config.toml
num_hidden_layers = 16
hidden_size = 256
num_attention_heads = 2
num_key_value_heads = 2
head_dim = 128
intermediate_size = 1024
vocab_size = 2591
hidden_act = "tanh_gelu"
norm = "layernorm"
norm_place = "pre"
norm_eps = 1e-05
positions = "learned"
qk_norm = false
attn_scale = 0.0884
bias = "all"
tie_word_embeddings = false
parallel_block = false
init = "normal"
init_std_qkv = 0.0312
init_std_o = 0.00555
init_std_up = 0.0312
init_std_down = 0.00555
optimizer = "muon"
learning_rate = 0.0109
beta1 = 0.95
weight_decay = 0.038
lr_head = 0.00863
max_grad_norm = 2.0
warmup_steps = 200
schedule = "wsd"
decay_fraction = 0.735
decay_shape = "linear"
final_lr_fraction = 0.1
batch_tokens = 131072
max_seq_len = 256
doc_mask = true
train_tokens = 556300000
max_steps = 4245
dataset = "wikipedia_en"
Each number is 128 + 32 x the weight over its row's rms, rounded and kept within 0 to 255. Layers, rows and columns count from 0. Numbers have three digits each. The size before them is the row's rms in percent of the matrix's.

# layer 13 attention query, 256x256, rms 0.0923, rows 160-255, columns 128-255
095:116127149127081092236124119079114115164112090161097082130137136153134175129095147128189122157118168127091170118174188119106119143155122096133182159123107179106146175151169146129155100095113129117100107150093168168110217136149082103185145106131109134075104096146111126133139162152117159053139152158111150104087117148170133138126034136143108138157067086076087094078106151135148093118133
092:075161148041125107117115158146156132115115102130167122118118100130200144112138124139184175113087080111168146157170081086160115087153156147135178123162155137105128155116101053110124114153142153120112154115133150105140135115176123082136109157075135150096117133107150095133119088131113121153062118132114109191113186140146161148189121174113183168095156135140100121116100068146123149066159
091:195101154110168122129173165057156142155107118148073069114162169152165116122109119102123113137145091072126163117120093122158158095063080061122147160078083099059105114118119151163099078140168074153113123129123143129136098110183109090115171087095140084134172132186111181129119059106136162173136175088124083233161125100126162153149135108121131153129063144162114144111157200084129206182147
090:135129118117119157151167183143132115173097155099161070103098130086128091097094129105107189149108123112110138152099170105100105135140087064097090118086136149129107163115114134202084126123115092088116123089145149032103168099193164195143146133077193147115166128125161153176068148131163132072083127083112158106155103070119186140122085070126147131098085146122149142095172118142120143116115
094:154127107159121173084128104085164144133093079139113111137122121138139184173188129108061189121129077135126128134150096114105162129107187144115140127078099171114165083041110160136123151179172122087145105066145110139162127129156099123136159092139069093064116131035143118117109144083092113049107151141149122187152131161121092093116146130149161085133112148136149148106121108144154185129160
096:130152134154158049114124078140110062208056113106113151121128121070157105124088150151144161154129081103098164138139150143106141138133171124160140122128130149135028063149176093099128148076165144180134091135142165126110234156111163089143158140096165161114081133119078087080092094157119089144091136163126121105050138129077093164145110143138127118109101113144119164110110119079168159168151
092:100129187162111110178122110140155170120100119076107092114147029181106169139100208128123140134172215123166125091104085116167123117055151189190147112069190113123129165132195128080095141130168072159094153130134109161123130092179074123104135066142202206140055147140094030146149108127140127138085109127099128105109085138123118154098140118148104117179120155081187135135099164118116178126134
095:196135139140104059155135143134119165161135171052120201134105113094127116123124091170160171157089149127074122157112098149155087158181086194139097119117090139162133101130150090128106122104108062167126079158160141146135162116089106104120116132096128134179061093088124143110109201159125112100129128134127109154060091127126145140149122111146093110118126136190108082089099148151078194136108
092:142114156140169136107134148144148138138111145157165170151105095180128126076106055081147103090137091159107135138207183103061142224125176075132144149160135087124118129138110105168119109108204112133093086113133128098130102135105117126131115112124133162039091090101181149130083089132103070175139158115113106137158137088095127126154174147176118092178127104148156174122170104112112133117111
083:130105095150105175104123119129127130166102135137126106144128110181120091114070133139150149171132110125128078095172172112169086161147143117132118189159108139092049140191102113060186140184076159122089178149151161135120159098091111079178153154079180169145081131106090151099132128139091131143101149108175044118127105108155129129064096110147093164132088228134114123115154144131100169148134
092:117180132118091063097148127161172170097172144120137114057138076150129104079112126072190157155075078150114121099102083107090121146129156120130137101163132155118106102159139122145109158099105142112049128113180137107188126132087168146127129157158065107147084131155169156138148102211186175115136134129152160086062108143114154072069131131112126144116113190102146163174129114126123124216129
099:138122114088197136157128093175081126142061109137165155152115129169164070109122170138093130108090092137109123127124126186109134168167144118120106164141089102132189170118158150093135115104126111024141180132145108122166075162076148136181176115176154087108064171080127117134138090166103142091145154080117082125105156112110095154087150137128156127106187119171127132090120208067117121185098
098:102131152082069103085140139095137127046169113151131151125141133141088139183078116069172145160113083084139106079098123163106113160131082151146153136070142122098119130101129152149134112118072110119107161151098079099130069170154107112153138174147107150106081115092152145107145122161080172138121150145139158124124133126127139156163125090124149225127106146079154077065133107174144126120112
095:119084100136104133129083176075152167097114106152174092091144135113109103110137137088080169170153195112162050121128119156149072123164097133131134122143078160180138079112134106095111092179166131124131117151098030144118102117209103139128143134164079127103111118152152122182070139113145177153081122135117126113110111100101095146183128186120096130114089181127147143186099103140108090139137
096:143150094092098144100105164072119129179096150137137131120148130143150107134156141095099132138154126140086124123080084192143108107087078092135149115099075148163112113118157159160157107124122220168131146106160144103125077128157136134199140096140127101134074163129119091085163128158097092093131065120103105119104135088133095197115154097070141129131111076136147106152147098149135142188150
091:122142163118087124144116122106078101137178140147131046119145172119146108111136164178174134181132114123149090091136115171108140106160203176155153122165126121112099162099085154108113195087111148113107102104078088094124147158114183145125156108117106110123113154099154122078073128156165128117217130102067103114199155163107161124161142200122139116157127087095148088145118120121110156104111
095:157112156126123112161128134158081132083099114165101109113086120152156117099164150147099136183155156158164149123114082098133111103092153100203119111105095156118182148150167173182133148087067132132100156145132079137126148131113142146164099118091133100168126139129171080160159166151109120110092151053139119104157169166103074118173063169081165105140106133046140114173137123163136096111152
091:064119136050134136069119163184165124112148184111119134114138093138103179096169147172192123157170122150207080155110146105137128125114111113191167137145071187113123091107139097078083157170139128108107183110113161086095136134052146142155148141085129111166137110157156118135113145141145056150099116109082104082124098121126151149099132062155130133131142120102158062140113108121143181164132
093:115149159175077127160085162141137152108210155178119104131160138102182138094126137083111162113166134158169096042102090154113100078097133114119118150123165140148118096154197153108114156167135067110180160132098142159136149108069141187151163189145115098111164145152112188088179079120143136090113093140110173143112090151118114145166130171117123169067085082099153127104075095147099148111151
097:092100137141137113122096090121153093125110140199127091147082142098126174139078116145111135167134171093135051125092077180094135075142128148124156159116085099087165083128150179179130099166101094151174129137144161105149121154138114122129143176145113147153108188217143189119135151151097117124114166106187144113141139152115107159147186124146136145128089159135091057125144109118131140092154
093:193146111112087126125165104125121160114148130142091090088143105116130072090158094133129146125185124127059132151105123141163172178129130064159128196107166151129120117105103180156091167100134114126116151151092126167123090141147140150108134149110144084129081147131160125108138190178179121134127120173093190123123161143104098137120093112076174163173108143163161150159107065064152121104146
091:086126123193122073129074164131191095099145180145171158142112119100147105089107076120171154154147109114111134150085139163169092137134149165090131198169103079054154152150144095115090134174133159148123096084129097099084145141110100089102163197108114112134101164109129096146083096130170075180137087112119103122104123133085112132120142162101123124143122080133077220070101077142113135095142
087:099100174110104115129142094146093148085114118058087107185139128111132174160154088105181161163101162161146170125116105111102118155128075069171080167165083163176105148134118180123133128129140142082155129136110165188148137131171189197118208191149104082136172142135116183123079132137142113150143177040070125173117180134130120165140181161149121105153067108073097090101163095145049129200148
086:139122100157078105070108137224158110103137111155109128127089105129127153117128143077122159149128175189106128133122162199084140142114166176073132120118164134089172080098121117163151123154086147049102143206077120139120176067140099122128086127155124101106120161141134074099095104107119107144126139078110132109140172151132146144190128119097114114144161151107131176151075121127117118159144
099:131077133165183154147109157163054080162153132140113162169164147115169141142079194163146142161109097121099144149198151119115116118120159126141185136112093121138122160125100075123082113158152119128171155138167104139174135059085149177106142090087200194107131108162077091126198136110144115112121111147133079110081166123139167125128133130155088132111159134138125141104109229188156091106106
088:115178115136149090161096100099143091113071142138197176184138133064050059098125160143128107096138112171139111177154116136122108185080097140103092093117121164087158158128083136186125145158194121099148166139149123161104077101124175183068069131140175160140084152163146172108088125088112125111175105161080107096096070142114108150140101173082160093149108108169103130117147191128107135123134
100:152123144116123122153145137159047097126197158134159175139059148204147164172144068253125125144175183120086120135105094140135108117154137093120092077139144110137136108121152099098147113089157160111099090152135145113130138149147163130131079102111133115170113187194117085066124149149174097129129174131150168109138171157086165137108145118098140149116103088137150138103101144139094120138172
096:121143131145168122121130103119138073172164152158105157170091114148132084137122183149141132101110103100121168124109137132162116112129122133182186091135128206103120143170162117112139090115089134193095108184117114139099145127119148138160104085089134159077116144030165145098158121112131135165137120169089126085095079124156110117095132168169146169118098172161090185085158134123132107203149
085:085120123123142138173140124113107205161115179095144079146070094110098162134131134162107097137158126081132140176153030086175190166100113148091178174097127100121133116072148116086189148087149130108132127162147121073139130152138103128180147164148149136081133144107128117154095134095166121142127139167131151091131115157130081096167078112091127143136177153138107139201105157142078027118131
090:135145163198135152169129116124138108121114109107092117161138167090141086080167089067103085135151186174070071134190201108150105107146074161121156123094126161135155142132149122070156142103120073073147182171087187173102109122092120104107168100095118105080140153141110100171156141072156132113137143130097118132104168106079178139108169128148132147145119119170115086151066134114116138148133
103:173152166102165087127164207118117115156143166141152128100116110153145140204072104145128119105138119109107135152119110127134114135167096134077071114180113097092139117184150148156152058077132087123086141188077157080111050078111164188194141145151095161109127130015132136140127119170062160165123114167143114077159126120079110165131149121158147125114127135113170120139171114122123102181105
090:153111160135110159141162129166154133133111114134129112197139201178093087129155160137117148124138102146109133193132159133105073114099158109120159136163128135113120108121116145138151138118144062162114115136212123102104164109124136103150170138133169108189180105172124076151129143137070149121137078135085157078171076063227113115096147114095179147147120136098104123166147100149163151104092
097:149129167111081115171086170093104188182132113160099112120124126125121085168128100171155124176155205139173104162124121135091154140077165188136148121104106168174140092135057120071104110139116117111115112051146108127151109114128085059147153140139121142166219147136162128125102129137108154126099104130073129192136137131184170170120113077161152098080129115111146157108120125122186110139172
091:145161116085124130149099143080151141146112100085108105121153072140125139165137109134145125107147120171109097135126090134159072176117131156106146134114134078120141147112146144176116131088181159069121160174105097131087077173128163171135178132118130084177135163080135152121104107134139108068192127100161143160084099119084104092135129127122169125125190124165081166118165125080143096100145
093:100078098118140169157174160144107126094176109156123179116140118107122140116182100138135062046113150150091141168113172136117126108121150115158098131139056165150112089100150137130124097208131107176067140133127111088132102094057142143154122129121111167180178125149184114203132114129116088100145171134080158108120161118199149178115136134125088157114070119117079114167121099124144120098154
094:170145167074130097139176069101128118173124114113148062165139163116116158152157083085140144103111162156186137141099101145195165112045142134133117093139113183096089068109113124092163142150110105143141125145102167120148163170130115109172141128116099076149149144111135077117117111148161154175088096130087056111193174155089137126119103085111065109160179162171160094125112124149123109078205
099:120125179141133170159128149147101142169122148143101144204119109099130148072100111113131160128139108164147179131108114095127128117173092120075114077181145153087150105104103088116157135162087159170154158140160112130107132150112163117078136070116130112084069126199106154159191138050044167103073119133111093148132125094101145145109157141127133172086115132142051064093105118134122134115101
095:119159094163102106148158148114120142151096148108118098118090099182116190138124134125197113138153122123069125142114106175151144076157090150113101166128119125148158160084139102192141182108157065182068117153113130138042094143160152125119123131149103144119140145111158117119153120139122142136149127079206125104109096131098121170228089152174203170090111166091149126144122131069123052147187
098:158070119122125122140120142087131113116137097196146099152115135085165171120088118082150186132152179122152139144158177097084123163172152121134090097066133113153153152124107142130118156138082121190092161135151132186092070105140106098110130121116122164190184080103127133072163109131170123138102094096125078093152105175125121160123129096140157088091158077145069139114183064143117169111137
097:102152111083139112110172119134077135183153112117169165105141079141195109128138135080112104156133123130114123154071154111096173152159117123146118126186122071158131138126093123092089166132158106138159081185102131148064156144128144149111120096112085160097195076151159155136143161081179111171056181109135107070187086090115150094124147112140154112139101091117148154119093194177105110121135
095:149187154141092120077129078153102156153159162121122143095084227201159133164160119146102154128084082123046159125105049108143137152116173156123103137152079102140123196109121103124102096115166173094125113124129086111136136073139124096111120160147137106158116163116168157115070130142124130125110127094144183116090203102154164147105146186125144104120158107102132122098148129111153091084139
102:178108145077098167085121133100151155144116170134106076075179113135126120146112146141131118099146152144125119155085148124161139108156149101143110161149152034157125160079104159079158132069127110142109147086154149184163138165134137164157142178184062102055111168122188184111128162121104143110069162137113132124197115137138084126102132174066096128088084140121078120156116135173120125122144
100:151147127152111136088116176094169090155131093141154170117169159156131128091070052103092089085114181130171113164194078171092129090163094151174161124118135147127184157131149096083103145118127070131145127166148091120160113090120120116125094119101171149106077072149041089145149132120133154088123131082143095104127062149130132242119155115058104149099109107114082093098178116146159151130152
095:150170143093135146161097164110087136149102172114153134125161215138187100125139129113125086158062146137153119119134095102124082121125165115126126150123064161142156123139132088173174161102145122068105142076118165116118127102110105140100144065060097144138112187118169170152100121118120151147142132137106102185174138123183110080102129074156107155132074099112136160149121185192186142118142
101:159132089095123165118116093160092147089129159099088086104141126123096098121071155138103088124118154096182112157140194159136175160129157132108145120107135120144167144155118132081065079136118102142111129151115192185124120118103112197110080126124154113097067114151094144167141097151130145158173132210148021138137091131140122202112130142089143121198112138102101149114117146117164099084111
088:133143103115123136202134107141099095125121110124130119120058111079128093114125117162107142167099073134101124146153203091158113126144093127196134113132161110122051175160152031128121125151177136120092127129108123130142068120119107167117085116103159131166126147104108145127186115175149120161142070122166129097117145133186157158060153118093132160166151119134084181087090113153132094102171
091:070122075121059132113136135098149071154125154121116122109150083159110134191201180055106143158116103090099163121100113140080112135092122150073169125113187105154117114142175074133081129078059069087113140158137087101128055106159136099118158171127126134154142158203145122095155146106144081175218152144158167157142159149125144101084152141207171159165111124114076173137101147081062120065141
097:061117091146122061135129113131076164094144118166128157115122152077124104172100152145136167070140129139104086132190172067139110134131108119122142173097148185108135120113149161186145109152159099111093119121112114158186110172113084114138095171137162096156129173098111103098191129155145151147121098091119050151101049103117097110158212040147144099143086115172130176112097171113190126140158
091:115172107125109108073117128156133102150073132104094129138152127085185070116139088160142168126196116096179133133148139104125114155103111111174175120044101054131166142134146099135187100107110154156162050125130201087118129146058158154125120141144105175136135121163104178141166128112140149113090123102123121163116141183120139150023090135152096142119087098126149158142148137134146120093176
094:090138134081105118161179141140087062073157119165170129116078120073109167102115104152118133109072099192150138128112114128121117120202171149118136106106112134122155121145192137126072102078143123154045156137161186088091169161151124068174113145100153144107128130118170098111121121121167180127143115106127092132094111161128156167076116133122118136110178082100092143118180149133119113100114
098:084104113154070147121177152099066101061182132091081086037130166219136129137142135169144111080101134103116113113108096137093163171177116085113112071114062099142128161078094142133117120095109108133134168136167127125151186141146125163104118202106117095100180163111082138130150163155124109155107074137152148117083096151130063130184139168129133120156161126119165207169134161113114140114154
090:105094117127143114058154148115169163129146109116128171135137147075136146160134140061114150096130130180144133094099157047163124148127140129124097113160115100133125168173160175084070125102129117146095103166118174156074159114155138050205087109089115102139149115108077087083110134124151171142112174092187147085153128139131141115067137087127134139189117148156128129084093122114139057126136
086:179117148136136093142100184138140120126088117133136082150107141140192091212112074189124127166191163144113115135120173128144092142112169146128105121127164147146127168099106088156149111101117184125189174112112103080130113140106145152176145092173115096118123152112129122125213113109118202102178091124138113134087192159093123102093149107148089168104142131131069134125121162149195159122167
097:105066128126175157159144116124138187149110170160138170094120159080127139173151114111119064130112059078144103199131096158147153145131158073143121133133080078057120077196116105128109065125134136091145189131101128113183144123065149116113044153151156177118133099107161124168125122098150140111129154171161115096077103106065157126110171119108122111114086086123152107094146167091145152090117
094:093148150157076118074158188145164134115146094132172097102207182181108101098170090106114070115145141071153189124126123115185118142088059112095176124105105074099117108079097173089154121126079107086068122098141107127147077151149135144114160139162126114138157174098152157150062144136115138119149101124160167089162151085172119150121094141148117116176208142109112130116144134080136129128090
090:167178160112105120202067146152120131131128151161108188140136095172154145212101117107108106134128131153201144151115133160147142203113153103045165103119060104103136103069085164117109075079133149157108126118137173123144102146153124104121119059125146135108144078127127122142165119153163124119109079148093189126107076151171090133166141122165111103111134109171078109139111065104180122085171
094:138105149074103146172110116116123148114149133140140117135131124083099090164133122170199108103144127080178102076133091188140106147104138074048125153102088072162139086159117121141097148108099090150081073129070091117087180106094133058103103125161121120130123133098132178096137107136138127145141084182084166106153150161175073083151209164127191105149152123162084149143087118116119148153101
093:094135149175099155141161106148141193159085114149085106140086106150131167216119169120114079180087135161147135100070123162128149104127110131124112088167168112088114110157143108104140081150112146145108065137135119123137159157178090119115141127128092144174133201178133110121037067103126128092116143190106093168168110127106154133144126161117103075101155112110134158127129100167154134163113
089:112151171104136154079174130069150117124099101109183144119174148140121124156144150156091152136111188136123183100174146136179148139077084143151095086114211183082095106105173129121139182093177103143177109162100146158169102063176146138098114151146113102137059195067116127117141126138159181146103131186162129110139111143164116059130137141116096143149121060080089102077170153108108125177091
089:179120086145097116109107182084108166126119129154084157110153086126184149162123096116088175111133102093195114193134099168165135141145089105125118127127137101068077169130177134170092116162116081124062157093065105129104135158136129161105129107085110092192172085087091103096160135123124046105108124100136112202131133132150105136087164113061134147094081143162119109155149088171099129085132
090:114089131088189123141086111104177093117125029103147153166145100145163166177121079091143136125111127163165121208110087150119111090156141124133090097154091103085089160120156080129153133118147186115135123112184132187090179162184113057107127096150126212146142119161052118186156136177119135105165154096117093121126138134176096116120131114074188070085163113109090143183150184130087162132146
097:182120132097151136106072159120132113137100114116087188115115112108135129152170115122057170179150143132123202164111091202120121061109185158149120086126128147095128171098155096113116130124100157158105142086190086140151074072169125166147172210110206163093128131143155126103157099151118084168173158091113105116106165069083102132130122089132086159084105129191102194187078131142107128082145
099:139093147128102106096186106109118108064125121107180127166174168126131145138108104146108151153120190083107114125144166146149182074066156109144092174199143117150078179201175142141134124129189126075061104121104126072131118117109134187087047129150084100110095118067136125175132107145141075087149091128244114093109093142085095119135131121193122098109087150099123161121167114074095094111129
094:114109125136148186095147132080120138083105149164137150149160096125160156130165116084115133128131128134084077166062175139093107161102168132089091139116131139206182125096163138109152097159118122168119110076074084131165159064138188132148118148138123173070127206148186186111153107177102125133113134036120102140141118153100101121138143089096099147141152060091104135131084154124070083130139
100:095075089154143067131112140178074108100108159124119148144132111149134079174105096165120165141149105120089115142085147148084185144110129145171093162190153090127152100116127133038115125088157128122086117158141183126133122073144049137117125129114123102087104117070095127147151077171182158135069165152145174106120091129112092141108112153182132150180108112133103054145125125118176102118145
091:119099049096094129140119117119111150000114131097173065087111112209121128127167128152107144097150147141178160173149073119118140130135129085114155118071166095139172090169147084181098116137111137093124200100124157137141176127138167079108110104101159135147139061126146132195174135150158099153176104080104089177144128067159184116129132106150127183087114138159141167112134094124143114124146
089:160081124092108180112147124120101153117127110158147117075139108144116108161140124135133133148084100167095105150122107136106126165146124087155091032155149125186173139118099114155112029169156124117064177105120082121208137147099108145107173191102148227143122093117114085148107134095166095107153073082161171094170112104126135124157107182142095166119156115130108144092128166104103213131132
084:106151098146124063091129130108043115177124126114101097118120118122118126117136113165061116142143119073105173017159149168109170143174123142141130190163116134118122090165150181062108109170153131087093117063158127138150119154140083121153128134092159191148116087121147116105144170052144164106125109146159138170142063117107086123139161135117128139164161122114119160155136156128165162104147
086:175134101144102053099153154120158121185133127105137113081138143159154108104084171100130114129122131167154083122107111174135172096134128160156073130139140136108136073073130097121144139169141103135147087130093137096135120124139149112076143093106157138102030153112148176185102201087154200095153161167123072121062070154058123093152073155093177111098163124139086206130073094125102093137108
090:114167134142161141145206113142126124131079083101133137163168178072125095203090134182102148124122088111111130168126126088171144123094131132158118139127079155119098102140090135102133117164093103108125131137178094123006132107088104183117125093168106132139127149099118140102133125091170135173088133140128118141093122155091151123147115123076140126107164096119113138111111150153096140152125
099:130140152169162115125094107150115144069163133186123101169160149172143141126089163167071129131106142189119195166173115121118163133118112129174158109122126224148099096128160111158123140168142172087128112133136171101114222139125149117131207098088172116141126112168114149111092161093106134195089157088090130122099086128148141152096142129096124124126128154129125158132114146077170172148114
091:145149126110160153148125139120106100079107057114136157105085181102133133091159151113128124136167128139095149125169132171133201133128127120108112175132158198135125149108082136106097152151142141132117126179094132109193165114132089082165181141107182135192065132158106128117090141070083142186133132173133085122103134157141171143123119142100099123122177131101123162137119127165077134178171
098:145139135152099103166142075187124180104100114145167100169101136124162165104156097133080142116101114180155096149072180158081113049132210168131146131111118169136143136145188096117145100115135109102154156153125127099134100090127132174153173117123113167154099143170100161109080141124131125167139141112080122094178154107137123100129144109097125103128108133133078183126096134109098136152173
088:194148131120103155113182129122148080110107146086074167122138133124134168105105151189118153087165115147129166114135091163091142124102145082150112111130130150211172065087167094134105103107108161107116169145163040097140103122125096136171112135117173102135150190113090132169100113120072116135089085133119098184126099097138191142123184145066129109126183126173096174138098123146061100159189
091:128122142113098136070111172194100135131086151050103098135114093098110068130168060163172148117101158097162131113144154136146092150087094186054148126118155124141107131133099129066168153108134148171154120138111135141126078129155163089096175072094073153107113120160129138134145103169129074085106110202100149118136110127142094139144137110085147160127106136101157127099146115165171134177085
096:161132177131104099131127180182113124196143120169165115151109139171133044050134104144123145147151145116064069229138161100143126123104161155059123122127118170107109145172120118086122141152162106136148106165075140080137093105126169163118134130087130139122182141170114121128136130144148143112085099105100087194127149128191102141146133102134129113105104109087118142130135149121113189070112
085:138054123131128138098102140187128115153097099102118132128064102087080166130123106126124125133139136157061147187159110130127154127154116091159134087164098157075161171140174116150136130115135127206120155084169141139093148174061160099136116110097104165148184109146102172119130142147073157035131134094136193101164161115121108128149127151135105107127152182116139169125128158122107187138114
087:133111101103162053110089134120118126093175143131101165179103129189119091127173183093103104085116096112082147133156159125151106120145089157142136131120125153128174106183134124043047092148140152113099074141143153101074136102096174147160141137146163187137084148162082160148147143135176171114160131173133166185154094110105136127119124160138135135127146141072135129192171225135110099113114
095:124112144094064149171164122171122111084128096164108051150128122165093179119113122132160115129172178120147148108097113115108091099143084135146127131140093068190148112094161130134171145135129134117149090116108119112146167099176119175105114129116220126172189140147106112122126126103131085138082101150050125124131127078147099056106076179112035160109074109146174098176130174143136139084128
093:094027145171099145046165120037076135102139134111137156118158196059125149058078182156053160103153167127052145161106080109142149116173138135174158149143135184093146134129151112167150093114067122122126187158051126103134098125153123072148136065121142157146131111156084159101145156169127098189077150142138115158103121131101079137127123103129151119101133131179135121108113126090169107180084
090:065170136086057117114095122086096192128090130117128140111123120145108129145101082174111139101148148159185096091087124165107122135138134139119132121143083144154107119088188130165061069112086117174173162107154105135134101168190139087132201089127068102168122088162157118110226143122151070103123120179105108101173138151089152155131102089132145082115138083138124114173116144114119131148106
095:070093149081110122128119155067139127185062137166179042106134121133123109130145143116125075118123167136098086166116120102096087102144147059136132143073103173120076159162131116149106123184132164223183142188162113079112123096110123102088122133139132145077119143181151154209140147147128155142119175077115167149162097112146098177140121120129074119130082141191135174130132160045098123160151
090:094128138141122109087165099111098129116153126120096162133112124120118177113149180085094165146159123139158152118078132117141181216111120164114096134069123105079215149153147115096183142165134098114129120125140135164137121196096120082164127104028121131090136135137149150101131192181063200119107078088138135150161137144135130103221137166093135175138139114136205081127101156103145124172082
088:227115129110096121099167170142181125145056104111179081175148161157063102137122131106171162097140150161093136080154132139041127157141079104080120167133114069141130080122151172094081123120169124137169111166117120109151097150159160100106121157153134148164195171120171158074107160139134144131128139090174112085138158120104103064134121154103137202113130138107141122164152119123138096129129
089:134152129132107090152094151143140129116132061155132082097135129114118112140116131145119130129146163140121127154121114100114143169144170163179107159066099132120086109191136106096150132122178140122136156123139090133149114109134092114140104154111120116124110135129116115141144156116208190097089131134089123142183115124094121158131120173087088121147150148118162109064099092123155148228068
099:103143131125093098139121165069056167075154119114144148156126118091186188159120151164188104168216091094150102193062185098100145113143125166144164149132125106161124076187110151135091109079051106146123144192159166138158194117111066175058179127120123152102136079152117127129123142104107155120172119110104129191117129166112159111127090126143153107084058125125076083098184138114137120095062
101:091160137105118104093153150099142173113094185082080087140116141119129110099114089086157199141165091163134076148131152155211124082079145113076096116123124115110153119114160124129108169152098105122143137169106152130080153121139155085149150152127088094162189176085129102108080142132156139100130168102166140149127135145135139087136091174218115176118145171088157166104110127195055106138131
099:136147171133161188159158141139174165140071081142111107069121153124119094148152122141129153101163068120107084102113148076110155130107120114096170105143131152110086128137101092135154111117162139113095073206146132153136167135148203123165124070087128134074105107139064157176145144137130087113186149105138109154130128108142167119094086119144078106086126159174106160090153171118118123086083
098:144137108109115103187149136142191112164093117126129157110148130125082064141214065197147114088157176180093150155137127113098141086108159098149095123164178102126165114131137200164113132093106111131118127095134096123100105061201103110090128141103107133168141072121141174118180180198111116131122140113103126131196104112117116144117156145132119113151174143139168130146127133117118157107132
096:125070143154168141145080145121142132142163096124154182115059180148117158099098114185138137149102114114053164058088130090158188166110188162143131110179135124147130082124121119106096162154163107081107113187100132054104171158088142129102197120079096153153159104078123128142132153135196134120115188147171156164076177084113018123123129165112067102173122141121073124100155145134128125165110
103:142114147121101110181153135149122153122100051107105191161079132098122132136156120130111118070102068149154176136105059141152061162075136081154139119130128105178122221127093104173105052165115146104114132115171139157124103092192098178148164065128101111102095165160197160151071157054054175116152198141137065159173116084152116112148099137146133160097130134173148144123059163121143130142116
091:165114104137128122112161080132162140128108125096120106106137203134168153101163100121124185189148107169095117133180094109089163160130135187107144100154143105140122170131089117169119148112135149189145092141053187087117177122115136138069131110139139127092096095094070113135189095123176184138127125141055138147150139074048110107104126112127118150168136141164116129123159146160096083114108
095:087171145117102138176200122184119186129135146165110114124160153140113140115076109134096099120150090130104105166143115179114104155150099175126105206173115207145123153091132145136130141190110149101178118126098133115158140162133103098098160178096131153144081115197104117160125109127117118157108164124079185150116125090127165131081145086099103086112147143128145074167075067198135172140190
092:119166143155102123100132147108123120108110141138137068105154178129182092136108146157059122190159103054124101164118126155121140125127137117120138136169110100130130127102083193079167131208090177162160107139100136198099125154105187108075097192102108177126164089095122120070117165153170107121155124196118127122155073145151155132130088049142073131106179122131165114098137100101128141140214
090:088094141130124180092102090107209133112116122124170142053080187082188149120084127114183108149123089143161159134152126094099113114118151172160122134159113087118123132102165149139100104149103154166065121092139097111126150120170160131102126140142161121133119117099133137180166087111182172184105153134199119126139187093116078157126129098136108122161150145108143077158134099132187144143166
097:132151176132131142139165179094126139074173076147096117193129146153147007112059126119105139105123085088089139114180115216163084149155092127115113140098177140116088099136161115097133161100104168177144152156164154139168153181131135113107125100080134146132126023161107128155084125162097092134101135099124131077136114161148091173116098129136104175176120147126132102060150100146141170147147